{"n_kv_head": 4, "norm": "layernorm", "tie_embeddings": false, "init_std_up": 0.0268, "schedule": "wsd", "decay_shape": "sqrt"}
Each number is 500 + 40 x the weight over its row's rms, rounded and kept within 0 to 999. Layers, rows and columns count from 0. Numbers have three digits each. The size before them is the row's rms in percent of the matrix's.

# q: layer 10 attention query, 512x512, rms 0.0623, rows 246-255, columns 192-255
# k: layer 10 attention key, 512x512, rms 0.0635, rows 246-255, columns 192-255
# v: layer 10 attention value, 512x512, rms 0.0789, rows 128-217, columns 192-255
# o: layer 10 attention output (transposed), 512x512, rms 0.103, rows 128-217, columns 192-255
q246 114:525470499554472489552512507527525459509456534488444430508480476520492484506499486529492576517518547526518490553563444543507485510474527489525405501533499483558548495530515543482506524568534497
k246 118:505481490499471478514529532544442480498501560567472475423522417509538445483486497469517509487484475528518507498443491560501448452482527474534480561519529444537484543546565491480502515482530466
q247 118:536496443511535554532456451517528492460491513475530446476455447584568512530479519528477441499542489529504534391499519501485490534533421481486482435531458490483517466488553481575535486588563554
k247 119:528514517521474499486443567491543483519431515489524507534513432494557481502537500470524535515463550447541406473528484454447509526523507472503516521479552452444546522498520480568538527602490516
q248 116:526445467455611472486483528469538556513537451528591534537495485535492458496525484543509446529508489471464471451464488508534487484541525479579498526479542481444479554499464502488500506514509509
k248 121:534557527484513462558487544495508514445506515473504490508555409538466554472453599515449522480501502506442542497473476450545473500459476431594452501505478511454498503501506477477497462537521536
q249 116:549475463499517551434505489513505518478495549467557563447535480565471512490466489508521498526517422458515482517525516535539543525411560470481506453504492495536514525513449499485456519447492470
k249 120:591509549545531526450575577502511404484531428466491502512555522501482502502511516505476441546538492480567444492559538490545547550435505473557530486482519493560510525505439483488512451556464469
q250 113:550537508643525523499526464482498479511514510514587552490508492544515432527483586475500424493499506567512493511435533492489549470540495516463481542496581446474500481525502550522474529495504475
k250 114:486557590549442513510490486461465488455470503511514555366510556502568456572530593488386431573504476598522455505476470462520442449508499575486517520500506523459512516506520430462470504530482457
q251 116:520482453517496567395517557422527558446459470413435508492564423483475522434490540519466516483452425487555452475507489467557530504499537547482532559542505496538489433528506487486518550556480530
k251 118:490472501469473469459401504490519544471525491440491520494559499537475549495490533449371543597440526496501516491488540436578547516506517473454446520521496540536443446561463428451529541548548578
q252 116:470528460460410474498563508458460464435470533476544528476469439515551423498460465522449499533505461464501512480536481504491447446425534574557512533560454475501436482505515495495609505503506457
k252 116:488493497432504497500528540454434530550521507463501495523428443470522480534554517454582552516464504489518511549524462504454548481381488452580479503546557489477502472532493506479501545510485478
q253 118:474557447545458512546585440471484528518594584553491549492441445541495486519464466557451564495441499560427567435527517505486519477562506515533514477465518520484510538554485517478509522421457539
k253 119:493591474526549485459523502482526520498494494518482511561432468480483487505461533507479608488451442544452510475484502404561503478528493530476484491560550515436516549543505491497518501415533498
q254 121:477499484505460470502476502422438570493478525532555604496515511524519510480531509438481477449478558504467471577549464457509440489536469492494476506483485494452522498523442456449528586511531523
k254 119:498525486469457409511511432459533481477482470504488597521493570520510416523481548462471522460537458483500595518547513476540486475591590470506508556530489490503520476505437467505455517558536525
q255 121:532472540510440521585463547472545511494474489497516457479437510529501606537495509457508487483522532506533485514482530535545497497566485494481497585544479549467550505499504495504462580503504461
k255 123:485426535495487514472457527564436543556575467473503494485486556537493534531471468495420575464476442528559457500504482513562462452450487477469490504525450559507620443514576429510494501516495458
v128 111:481462479487447551522495479485476494535555527549520475481489510486516510420506494555498512501532473484459536441500505514522524497565568472443483514484480631558467566454494447540537485538449493
o128 110:493474547479508462500558503508501547501494484535535527517477502530465480633488537505511545477425476517543488468477455571473522508489441481493498455469539462451497459524501513566450559423507468
v129 115:608469454469478509499522535520467505549491525515541503505507484430490502540499466485486475523457451511525534468600539523482520532473479476521492474549456539565487507475551483488509551479549411
o129 111:493455515511596475531511549422477514456430472528451551510563491516487509474482480542520519545540510512477469542441518538449522400557464527455481473538549502476497547657496517583497427575504474
v130 117:577461551496499488521595498442488434512527508474530487577536459536544516471535501489457454501443420496484466479507415461457468520538496470497520534543500485498479407571418493545517452446529498
o130 114:491489527512481508479494525597502460474538488483495512531529524511460510540380473597509540503452530498592485489506524523463511482548509530502550537458538512516448526485438469562506525549459409
v131 113:499525470506466546537514430514491495497445465429500525444543567478485546490539402457477445547508564513528507504515444528440475465437515522422552559474483485498481485523418465520469487513478614
o131 112:467497483528486479512588505575498507493528475463491480540510519557488595587470470544544535387501466509486484495481540487507526580460555531537503511539484546510500508527508478519456514485492500
v132 113:500548463484493493525527553455373476451476504530500527492555553498531495559494502439468476529466507425502517531463563468515486537491518512435480479463568527463576461532453399531492488411505483
o132 110:553474520483503492529550506546458515550496505521529471465533504519543418486502474548544472542505498540492513452487526430484609468531428528525508564496457451473495471477489450505539495489504520
v133 112:460451503443438480442503496516487470462529567525540539447525482521543514497481493487543527525532419595523582533492574490526477433421458519501462478561464488465480522482447521492588553434463462
o133 112:527555523525579460577480530525529513549588496516552453518484550476533542539528509540497513472512499452492545518477537545485475583549538495515520502542514514506452485426598447515439387528560519
v134 118:506512449525483503461473461460473521500546583411477526487531491585457522422441460535461513489505554454530522545423506466452517487482492483452551430522506433462408552493521424544451551523491484
o134 116:483509513508496530575597489517497481471424535559462482553479547449460462531500493496502462535501457517455544502484499558547500587479512533536514576525480483558528468470509523487448491591530486
v135 112:548491552336473517542443538464469538472546540433469433500504484462474458487467452480548536535541595557551496493546470481498529573526522504474442522431464588481496519519536432477557540546455490
o135 111:533527423531435511470528429554521463477483504510411397455491475510495485457526512530486444488509491517505526475426545542482541498497553516476473429470529464574477510481525531543526505480550462
v136 112:596561472519542577504514474499455433460459532438455482475486423527549462476540529509449520464515497463484525529550508452448478497466512469502486464428417533502508530532574423438507424499538572
o136 111:477451471525493506505476474439515554491505444515446542500558513480451545473450483492415484492491527462492566541437468551566489563469470573557544543527435461504499473541470576555531479547497452
v137 122:515486554540540482412491549504466528511464472563515512521404487464459517480523445643536517467452525505506422576514503497545422502569505491526473505449460557526480480452529539424527452542532468
o137 114:565479456439464497536509538558545468472538468490531447493565428512531512500461570493482464541452538599534557581516486576507524550503557485509423492514535503478538519559503424531512511488439572
v138 119:483426563520461530588495432480457452486513510495519491507558513540503476553505470519496505570519466475502543463482499464497504455511474537456576505444562496477561498424482513493471454571521459
o138 114:527532477516520476474570606495512500407483507540468512555529537509452553445479429446488462455430486470500533465512489545472516525483564555546469539432471546490473441492526484426564535432534489
v139 111:527493458460506410473472518494506539519445503533451552545504496454528585489493529528452494552511488538460434526483562504495439446456478511522462499440478531427483473554413430493480548545556473
o139 109:528528520491489550515498558504532483465503495540508444474467479473515487545448520503495502533401462461510556464513443492466552467518464502542525468548473535547534497476485512527471566587493545
v140 116:352485508511477483496444530584528523520451524358481475549506530434425486495516506556482487552465431494469553526515571493479442538509422516488529530548465583514473466487454447441551504502566508
o140 114:496487477491520491468554492505399425492481477503484552523423472571489477537550494543463466552549529463493409466488412509531454481518531547482500471531521484542518447451529441553541486530467485
v141 112:523625494531505530503477536447476439528527527481516543432478498509544480573509456550472480484490489586454519532489477496482553440536461532472494495464445430451523492493559547523479527518453504
o141 112:510428515435453455477526520458505502552440493515476457505457578503408548481503490479471474588480546464494426519520465453484467540430511514536551513511454507538528521498460532524480492453543469
v142 118:513485506460505479545472533495458508483472471513499530548523476546533502566484520475533537563508441528447515428549484542589591542544479500487548520523474531478553581486506510509592526496494471
o142 114:493580501470500522468475534527511512518530527476495546520556489445493546426569477592487474540543497503485463513511648463493486526477551508479406443440493517472528536447599514483485492589515538
v143 113:434479507457592551508573477541495555522448513550563448525510483459532591453476506550521546463520525537495524490554494493496496548462527478507488529498503492458482439547516459483453556526476487
o143 114:500439491543504488468468510464558455501480532494522499487517448451465494481449571506516454476531454536545488502470563442439528510528414569489533489436445553530480534593565485502525541565534501
v144 117:498513544529503527522568561496450507451535496465506488538470463479494476491525468437518502503507460473557562547498485462514493491486532464488579512468480504476491409416472474502459456525447555
o144 115:548578491452504467529531453526523495492464454531513482473527539504495484471511568479439512562464513513510550472433478485481530508433518509571452534507473496431471588583449500407538486503517510
v145 114:535569476458485571453493438505478447515460590527547540531522557520471463472498505449507481512518496563443484459504509534414507550487604525445507455486491491477474532544487506488415512500449433
o145 112:519500521504545470501532450542507565469583550499523508468497509526563509455475538508510459491530513480534567564530498547495468473491473544555493459437503444497518527564502548469530497556452579
v146 116:513473466569503538513550424516445498477402539495485515524475558516455473485525461512491590505444495532485495520475516509535506496505461469511462476470547532434507467519442509506586548570502495
o146 114:496536492459525426552466499524537522536550453518557457548538492466527475479486532585440482498562474433510548549564426526479570512454524531535537526491470521467497530451492548495488494447523508
v147 110:514517542545505410539437526503520521533518486404499480494493564474500516513569491533482466543506432403481552461472495487526535441480544529472469546443546449522532457504540519419420529480438485
o147 111:484450490495509523483535522516500402478447445462503489523562497482518426521463477560469513434413492485532500512549463522528479521511487432462475522509528561520471428545502494533496493492548547
v148 118:395480475518472518506569494465568529529502568533450524435486470488498440566579446477518484508524530460566427479495476414507465512460525550489455585482539439556464538496470434537508495552492482
o148 115:561504571472481527493546489502511538467516499503517513490514453579478588489518508482542492459472520508426445494500475464479478446514494552549533512505482538494421484501494533532546476461476542
v149 113:489453487522471553401542571530444448495489511489455479459467503515466519502476468576509485502460512443538490507431497611500438492452498532542547507480484486520462493584535462525512516533586487
o149 114:451494515483507427609588478478510512530596550542493508501482509549537473486496553489482529542474536536507492485509490504569515466525505485460439534520505530416510519424424532539507478512433574
v150 112:492481492486518445533505466564451507472486521470423482493469493468555499513458524557501596517489513515529499471508446500554504496537477477465497417452529568498544570460514539524478543520457496
o150 110:556581448545471475464521526438530524560598464503563409455533480487462513551556523442512473491476473497470452526474573529488406525533444521494473500463539476515525445490530519489525434571527497
v151 114:470540527545475521467445508501461479489496487485557516498493486515477484481545537520490507447532536522553489431515497507488448507538470497540507489545507503511463505462495467487460526481476523
o151 111:522481483428413557470520508436522478529476454433469517456496560440507561567544409587586496507453486472541510523462418496473551476510515508515448470479509543449463474420521458532548518516562494
v152 114:512491525492445496464527498509441490535490431522471523557519510465450436517537501520486542341526480576483512618553515522445526543521502491538507508566486472488490468527535529566492534450510537
o152 113:584506472484467513541544493473493514512452416527527449481453478498540511530499514554431497607462541512503579453465471519497483483439482490446517468453496472475515534474495495458482416461545495
v153 114:478553456479498501498485504504515503458518502439497522454486501466521459497497509530530524494493513453427495489422444571449538473527512503482509519495500505524500475508440466497476467530496403
o153 115:501434496509529526496498510555512471528476467437529479506433461525456539464460524512420503504505500514555456454456512477502516546484500432511524476507515524509570427514523474500505517562544518
v154 117:567484522515456463501465431477487511540438472533460558517558531571505526505483430554517476455549471422469479512472510481503477506483548557467464498553491500475449541464485475499504497529481479
o154 117:513450461482550521493536540475449534465504536458522443477461462459500533544485551516527526470465492574473520488487474524533508482469521510601484537581500514514519514414496503487528474449501479
v155 115:452557480509529491494556494501577462536467479465499470477585565521527504535434507520513582487507566529500522624502451419531454474491505465558519515526577571434499429572603520513495468543477484
o155 110:526489503515494472532486470507487531461498459427541558579536456463576530460468547462465495415476501490474460375473500577486503491496530458554518513440518484553557514434492497456514573508528529
v156 119:520496516545556576501459533474455530446530394540455513434471541536427559453452468510536497478566541539487558533453518473500508480537501477469425487554553497497468471514559535410419496458531437
o156 117:531496531482526485493500467585448469487454449459567506520476444479545480560494552506487447517471495466505470509541488494497470513518527512531568487477395539478460573466458503561535466477516528
v157 116:487452483473477519511479493572514462501507534443531478523554477541495468446499578450510410461554531472426556508430472535530504446500552479450523510490383470511533474482514545454571508430555479
o157 113:503508508584508545489558504532484498545513562595512488525475439544490609513466492481492529466490510498438509538525583439534518497521529465521508533422551566458482447473511483604489492479486471
v158 117:546516480487421475529536479533548523491482546473542502499498524505543535503497496488509519513509530596530492556469505488515526546469506448533539528560514472504520543522452481444474519497497521
o158 115:482566497499501497471452538499547475536478558582535466468502500550497513494484456460552539440501453502521471499471522478580511437483517546505585491509465412448467505481561507515415505490487466
v159 113:502453494501563493453497515484490559557570447490510534552454593437447520509512516436558569486522543498509533500522536474493471508463444526538508478563559451481467464470501516524486532533541450
o159 111:506570543576515472525550414514500517537482511527461536451505563492493500506552479511519583529444481454485475495471562491537479559514533511595506525541461477489487533521448501474491465482485494
v160 116:466476496565522552577457468523516470542497477436555484541441525477491455489495456473573518482532508536447460474520562436523526511519441498557498508489526487459458465532491566473514521499541493
o160 114:471563475425474497488532456495517450465478469483431449522495515440477470443478577523502522504495543473442501495500484482390582494464539512478499500479541537458524531508586497539439454524502455
v161 117:470521493505492514460496455486596469597472506532495514536444508526520429529524548544496511513468479483494413514454437475484417551494535445477532468529512424537470497526483498483441477438516517
o161 113:493459462458513429415476519542485485442504444568514477489501496459505537516525496529458512514529503541611491436522525475452510439467489466564439473481453485454543487468505482474554444474508543
v162 119:568452502540522477419458489517519522498459454519463494376454484527417530474499540458500512497516479487450526581456478532457523511473485513454547479540480483473466467489576448556429417468551519
o162 112:551511466579509513518488495547468466520417473538478508540429544515479557546463542490467466416531459416454533474479524510443450493528527477535485493487530500512527526493486515420489461460530464
v163 118:540536526448564489453472459591474527538524531588509498518547498479479467461521426545550511452532452512476444477526466502435464479435453460506589457481535438441516490485502508493521417414485477
o163 113:542533491533470460507454523477532455560474532496465470507459563505543546544564511522509526538547533514506560522491563488492482547567520504452471532491437577476505530489495539493464527544529511
v164 114:505526464540530538428441498590480541516534521531526527539475523453447447513501483479492519462478455492526457500547539516548548490472422540524491506520536442497421528503536502472512514496523559
o164 110:480444483471512566463477484576406459518460517481505474445450559520526448485460483453512458536486483507562501542482432478594537477495516450516427551481481535529493575535498525513545426507506457
v165 121:497447527443518452547516454473479513578510435505518493533545445586489480502528556469502491524521487589544496492458465516499512512548496507493519460459548519437518479482564545447464475516458515
o165 114:524542460570560473442476555532510521500508522491498531497586477506484494561487538475472457472537498522548474532543490513535563437509484495458533534490456503477531425531488595553495500507447451
v166 117:513403442517541472558486453528517478475518509587479555524542528488465493486505525452419442482485536554531500478428488505467600406507517573512492469496593455527435555468445559493448497496536505
o166 112:507542501433519521473495560505472496460531536559507521454484438502583484547501504502489498539506489463543424462562490498516561570457552452579478511563445515495581455554526463459529549449551511
v167 115:499526466504528467520546463505466467513518424512482543501483473492526493566538494535580461481470470520486526502436588522502560497509474487502499488555512416528606522445495569483509440463502537
o167 112:430532498515505514481484514441512506470533535459505509460547454508511561450500484551488440672523549494548513525488491506519565557531469477493507530538503563538501537604557476539550484541474512
v168 116:558475509469598479482523516510550462553442556483502515465451463470530495520544541385489449494537481461514476544552486535458490433480495476576501515501501454553512460513524519479505495542505452
o168 116:441507481529429545529489509501478550547517513547546611497562482487532545493466543445526466476504523503464578530465467460412499503418477473498494502517541534537460514607497558476557484521517462
v169 117:484494526513492439438471465476455453501452534460498501467511501516482475535474503448506567441517549442512455523511562540581522556496484528490474467501460501428440553422515525485429570489527432
o169 115:470528520444503531516453630499499487455501388493516419478476493420536584513431473562478536515500448509570579471481506446528463453510525447497508541553549537548535521603522547565490498495572587
v170 113:560464544474404484462491480517506438455477530573541492530506517383454484472523527424573454458559566482476486479491451467517523493468479542441497501497412507514537566467581492544509457502491511
o170 113:479474457483479532498558508484503464505545548478489509493436487489561512510521422545473498465503543511504451423510520466521487599496473487533515498511596529427554429516519422472525502508524460
v171 116:498470441500543449549491507471525479536516515574475483502467524487475518531476520457486537464519535466444497496500461489415530497465467531479566441486473460496486516446538547499506523460519469
o171 114:521512503484493529519497503478476532499483455521467546461506454490517507505478458448509484501527523526500538477468549559540439545469503459553504564543499497464512498521496457472533451509473520
v172 121:525492495525422494451507471554494504483490432579470465491552540455542515430507377502480488479487556455531484562449589485448532533556558531582488478527410513487489564628486473453447519532492438
o172 117:472568530522593428543522539540519550437504542446525498479427431450525537517520503529453528464462580493484483452478527464515550565485473492375446547522434463471497502462469547564589523464479512
v173 114:528518475587537544414507531437516527525519534444581546469517508545484538521489459478440520520534647534478454498579524539456527474460538496468508512533469503533492521489493489479498492544457529
o173 111:524504570506506498530489484543454498490504496475425468485504450485443479397444528573479474532497496499507538486500488529478483511534458544500513473532510582510462546513511490491524501464552506
v174 115:426521500472541492507589471518489545513492478436473477510503539507526551526552450486466529501500496472567572433479543451539568449413485542507539471441579533466463602516466501458499473541513516
o174 111:509458534565533432450402478511525478460475475502527453462514416532480489483509538520491474487592461442463508511517451569447525567476541508486448574485397481548519442463556510564497499510413496
v175 120:497495519427439508524429501458588507526470561490516510428483467566503558466507480432544491451467541515467524505532521474515543536442545463453501449443510499513506513498496516460467438495525473
o175 117:517509390530533497544463483446483478529552435524480511528460584488514500463531505491523540553515528492517577464454513514508461477511528482484460549519471479522445442492583475506589497518427524
v176 117:480537471497510549520480481567565481450502430545515489486533482485499489447495487504514513529510518451467523496516437603549537466504500475461554499610556533536447468429449432502416475505535419
o176 114:492482578527565472478474537503452522506512492502486539487424605527548509531431529511517458567456417507521496452528531499531521486561542588482483470452508513462570452513550522451529467540467558
v177 114:542520512500551504501500518486579447489512431496489431550538512518532524460457460440536457473545502524455449415425580507511471544433469501527478491515497487554584547448519523474506547449517527
o177 112:472540483491511479563497507469475552515522518521519497443474477522559468564481546460508571500516524460463520513512452534525487520572579453485522499553553419443529471524540544551468467531517464
v178 117:438436459467438489464474507538522457464496524539502575476522477454542438516486527561559509533541570461550524513490443504486535477472438507531504478500484527531465481539453517478488522478540516
o178 111:476511502460498502482558524497497565565477544488504446489465415545518539478511446459498518466515521514421460433437579515525450510523551526477503571522517454465469487481541445443548425512454493
v179 114:489453476544471453583506493490538440493473519483425533475501532470492475563487468436434542502495461508404544527529593519571508500453535523550507535470468497481517521551467530533471494491464533
o179 115:503543494488533512440521482550474467568522527496557465494511491555505530413473588568468486497467528472530473459466453503408483461584508494485516457497500488515549557522548553453438481473472504
v180 117:488524544543509459474520502548476525493479470484485545479502444466534481539483469512451524417438489511529450493548442498562582516435511477538537454486473479540531517513516624471463490559454494
o180 112:522480519494437480490472550515522449556484529553466462448571549465485528502461534532534499475472520490493517465472583485440454510492549408459503574516472541505477512517433460503537496497499502
v181 118:515493497467540551513471500537507454532422566412385515492525485496510498487500537588520482418464503480503451605494457480520514442491543475527525494504522547387533510423431548527491456534543489
o181 114:455515459513473500438597470460562521486540589549493513537478466509522496511548455499507454501471447484546472562485562534557505502520461533491501502547514519560538613531498553434505553490475515
v182 112:425497436544443502507476432532476560441454421522459475543396530510451544486476550426499560495494513476492549459509421580558507487521513593537485473521510474462540445522463506515470508515442500
o182 110:501531483475577491477591463507459484489538516499502470512394496487566455444450410526550501476390534536506567495465561473436486460506522471562456448495505518517495542493507549507499535490516449
v183 118:562426472570492536486436470511470565477479502529464461528558590547489507546503468439523464467523552428509514512514482518515507481503540485464543481527494468536544480467501479480446526491516533
o183 116:485530500429530480528433480443530476515442499495533542442532455520454502537482485551529491470519544501498467537491567483464475528517531452467551502513481444528491476474527526514521474536445507
v184 115:484464598416480486457536494473493455544475512481432547534452572475474514493454597453485502488463514447462465461590537539532488466488489531520490531555535490498542516494537435529478414540519549
o184 111:430543479555472564483487517590476449444478500506531466541521541467567403479500516542468523479547590491516522491461470537485522594473564423505535549531470463530433510485520545489473575528478492
v185 117:453484458442520551485478534503515505453489534492408540529545471492530475484588479567515421472527595478557504536490543544509485505498462476483494455469423462556567454519529460482500522463456468
o185 116:486530463530493443561506513484497557479535497581516492468439484476477464487501470497488451561525528502537476493572462438497452484482496541436580491546506548473503503496462503528526541447524520
v186 118:522461476536497485591517508473518526491513526464416408503500481517499452550513486551532555487531551542519518393519556461493536477543450503517520498556466502497505501544472505448445514557528507
o186 114:485593555492530503533425435446446498477499568531523521509511479480542510475535467499480534488488435511537457546475476519451488548552434524490499495519496554522557495465472569609573502517479484
v187 117:538496454467477486565467469529504532516534483398433524426557504512547542473533515528556481548462513591480465519466510525560471474486501499514550508548581526474511493486500480510540526455505511
o187 116:485416495525465507483521510504478527460480544540535519550503564421382576519459517532501548474493467542502484448521476465562453502438460474468493501509470408569497540555482499456526545560562491
v188 117:483551517483521510471540455498548477482528540423493585422495509519448488505516468488464573578445464494456544483464491475521461568515500527496524439472494434564486469506458496483470574466562456
o188 115:549428513504474519521472462473484594515490548503460523558489495520442539536573475572540506559496530548505526495493486447453554520529460490465449548509520576479456446511501575536548471578552453
v189 116:437504520496491456479541489525493470547461411499483540523466496469527540577467441485561494532562459457509511478562484476559507538528509497496467498456454547480488514552539536501454543521489496
o189 113:545501517530471542628603593571484511494477607475460531481553540545474525523486580491460468496505492487466474480477583487394499472451489542483456537480430486589508552485516533584482380506516496
v190 116:511535466470507492425498518500475499529518541509484519432513527498525517526491493451496506504505449487449573489546506485544546476553483464499549450450504495466473443419508494524582508496533477
o190 116:466468559531458549488496491447518557434533556479498526558567488526507502589546521487531558470514568474510570433497489486439478487484441481466514525475473438519507442557528513389523460533455538
v191 111:509544487486491504522457506518524472446554555464528470523479519555546497511455505442572464433493487551500481514411534492514460499486479485471459510488461533483542420440553489599494483453526465
o191 112:493419512527507474556575495435530510487474498516527439510494492474445507508535495543483458460614554436477531508540560489505429474561459442467539487516525468473453554618554503514514516501489467
v192 114:473524534555498511387511544516502497505433502565413530551515506470514494548483502486490481515551493459527521531531529435504455471516444402471477501584542444557572545517536631522429538525552471
o192 111:511488506525566491519477466528482512562522526510452468483540502487479539502430555480542475470505469466576532409470541490453514562466532531499502503496505550448467487542479451465514501473460438
v193 116:490489504511500530534459473464471482479480514544536521522515456518474531524473466498515525530490408455450457569476499573397491521458465569514579476493495530516516483521481527548462549510494559
o193 112:514474524534433523499616545498528512509556459497496506499528463545526511536502492518458516539478482530481477516530579445471566480480501457574516497424577562439409453479517489497527434522510464
v194 117:491513484536501486458544559479544512502507502538507524453496477449476502505428562537489487504466533561469488592495552491502473492556454463492471484471508480501522504573434558546518567541527579
o194 112:532544559520538489512513491484547471510477506479482461507556424491544488502496481482550462452538474502522570424490502473522528507490511489457433480556586453521522524446470484559488407483426458
v195 116:485542469506510424489485498489460537437464448450558454497571563526503484474486453515495433499490472551510538545510542473472539562532442526488498512471499567536543444519431503505566471492535512
o195 114:421431494550495510501463530479547559575502603547470434486477460457514445534538533476519486515508543515522479485486520542503536427542399430527468469459476439465432552403495505397468480479489590
v196 114:578536453497448490515555486496510463498534536515435473397493470453528477484526482502471474503538430459504493527511503480518520527491485524537507612520499522536483451489442507530544404527505558
o196 108:536513499488487469455498529553473508547511507466489526617474548537479526467520447518456470521462524448444446467544449524439538525510519495528485476505426471477469526491493476462536518492520480
v197 115:484518492525515492467513592464411505490551454537513517491441478516407461498499488518468513385526562527516470473465453469572557521478450534506506501513476565508573526489435461520443525432504573
o197 110:504548545485503547547506448520525463497464595514476523457522462486568532520544480537470468528528511486558520550554470497555521501542572516570488466478456483458440403515504479531528412510463582
v198 114:473480449471540489555626505549472462520464594529465484572550543524516531443524452468512515459567499467436510451455542547512546459509570532487453520525515438514460494525511551466511494528450498
o198 114:552554523550489464488411534491474497494496473534539490528529463506454471480433438477448490447497486512500443496460436572536564506493508467479477500471484498478470590516524474447510531562590513
v199 117:523496556435544582518505536533508495460423542507457457490534534476497520469475428441348483520488526572460553541482449494555410443510498550494448522467480498461497519468497471459527506468553542
o199 113:517497480496556555550491494607525531472457568486501514512439519554477478490453477491577444463522451488452492445551475497507489569509490491491501559507589487488521481543554500500483517549508497
v200 118:488546534480528440507475464563474496530533504471502569526506496526487518417499459504553492501503482485522516546512546481480462447562513491503487574512482595509474469477483474513489517503520511
o200 115:499427541527540534531482527402536529512542504496600523445557543520497499508499471555447494523436511483453608495507542521465554562478436504464492505436534514536537526444507468530429467504472461
v201 117:415512421506476529593523495358532429491516500529473417605489592564495480493444543551497485485464515495555531467453482481504489506374527528477465504497511459478550515579529454504506486484458490
o201 114:451522421464472491497525562534489503496506530526541568417513454518470497385643497468453463481480494502506492499541455483485457492560526486545456504523530511493524512512506498582467559499531497
v202 114:491524536500507516547548508477482441500506486488463528518505556489534535535449522411512560493500458495453513507531519509447462536599458478568550523506474528491479511515487530440521568466479521
o202 112:535443501535484491518424475461534536507489495463513462519611477463459550545484464462488486545506500544449534502540452459516554517549537562464447553462544478519522506500473474612447477436494444
v203 117:462528517506545478557467450486458501508509504520549543513585568502512567468510481451509525556552563455559528538508467495499472518427466470537471452491525478492563419472531471539496538570519489
o203 116:468568466511405476500597516503542491452517455468509512526528499440467563447498501563505504470505509541426479491509460515518534498503466579504492554515484548482570480452499516488491493489441538
v204 113:459527460571581506480521509497590554564481513487509511542482493437548513519482413491465490552548481475512583488470422473539488530489439525546528478585466460466458501451447532517457477557494510
o204 107:465461508514497428517502483511445422551479564466510542473513477440525440584487507520531492475480504494489483464572520473434569443505570516608485547503470452502572472503575513487504486479536523
v205 116:527519528465518419570472492504461455491531490442443512515492468547542456469451534522518513579578555487494502442477496539497486429526488488578535535467437497488548495513532504461462511449513480
o205 113:471514494548427506471617457437512551490497577496527424495571518467516531524519454458530520543494481472531474515566491557458473486426500509446554496590542588555537472437446493514520406569448439
v206 114:508536499497595514493552460502411501527519515475483496522474506526480478510459517605512504543530456563543522468515454489474451508455520474491438466577610508513444504514528506514484581570519500
o206 115:530485560518464597438469472405509435489530494522566393551472452518517456504512467477553499540383539410409526465512515517522474509484431542586480483523451552506496477439523521572476536504469493
v207 116:505483472505511468641463497499489514538428477387507565496561446495506444450551512420489442448449430556498486504500493520477539415491496539524500519442483483513522539539486434465497511500473541
o207 111:491484516453523500448565543480562507543466495566448512500565498491506458510519510522509557505492555514527465448554396513532480537474538561536539529528534474479466526449530504487507523485540595
v208 112:553545479504531489459594515561546474505532513486416495520545497455529451468514501461485522580492576457504512462522534498414476425515518537427486518540562429509504477457515550477485531517493473
o208 111:569485476474540516428427491540476488504510488491530526490456546563482488489488530541475509480531511554492529529442523531560493564495580545557469468512489545482558576649414545486481453468467509
v209 114:471473481568485440461500510526369546484491526508444559535496538541536444599499510489563468553422507449491481496472477475522485527539452528495528457541464476472439524491436512488541447520522566
o209 110:435481527399547477465501509511485512589512434465487451489450498513425553447517488514522469531519547526519558560486510471516496438449513561508513512540520488507549479460524462521507506489497470
v210 114:516438451486472551562567478500510531546414484513444473469482538553502415444542519463514522524416539436587452550494489515520512542456537477421497486480529516476427477484543515517480497488507530
o210 110:503570499536481529474501490438466440512524581346486455508503491504496507499470493528541511492493458480425507527511441512484531576495458510559487487494555486566429473458481535397556524555474556
v211 114:493519524491522526467547447504468517495599558508523447425537479489474508542471447519537489438473492446546491494480514527485525448560535476458550480457548525517441445496569543532510516543562565
o211 111:526457415473485521440556514512493553501496540506510542564495510515559525497465521460495575477543500532476504451544476482457519507484466513492490480579476499517478443494534495467494499435490487
v212 115:482491508490493497416473468535451483533443507466518527543460457512468497512514542449500485566486453585499480520413547603484475489482523463450516485482499533535500517511506551458569469485491505
o212 113:501531533458518465461528494543474504464495485474552506519552561451506551524488505498523426506547486497493510550509447514547488497520566425572480472472481630500526491515526570530512514531494429
v213 113:493412556539489473471465571564510547482456499572528499512506504567568536582516515512516486432493502441439551480482465470481454420514506450484520424480539422451465500519536416533464534486426526
o213 110:467579531510535455489574427511532498532499470427448513539461457473444578516554550527471472553520466563462567505511448565476510508533499556556506585488460427533535566509532546531475435571494476
v214 111:517451511562432532532506496480498460516571531551430512470491425482520512515483517508456480444534435518539495516505470476477463502459448539483469462479533490510489533512527514530466468508477573
o214 110:444539492450468478449545434525472509486481558583412390464502526560487447495501501474532565493491514543516451522495563467520558600570525398506560517550423502529509566445506391495599524505493490
v215 116:449513488507489554536507498478585546441454449493512451519547469556454470534580552527523476561472578419537529492402491493509435555484475495538479516457510527509481416565519535500453558469491499
o215 114:539537424566548509575506534503512501469461572490531494507548502520423487488508535520445539452532457532462426567497473518443463501501492557485471509552500538390512530496513494540501501484510471
v216 114:479520541497547487455486429476505561545396524495460500525546449454445460448444563533496553522539460478508530486472558545484473593488522446598526528533541572447447479452511493486464393543437542
o216 112:528463501582472471556482578579480426452520553554485553490527556419578601584495453514515558527444472530489504526518488506459478542490443448457454486538540449452496482477461539572528490540499495
v217 113:535474551429474487460450521502477462505526500494539516471510497534455527373498599481469479511543484475448457495514557450434463531516437500464458486596527407482495481490489512540505467481590486
o217 112:546527453475510418503549479520501481501537482489470456484496551494536480573535459506426531503515519482488497485481489501532412445493459474521454510462513537557509488474523528524535472480487461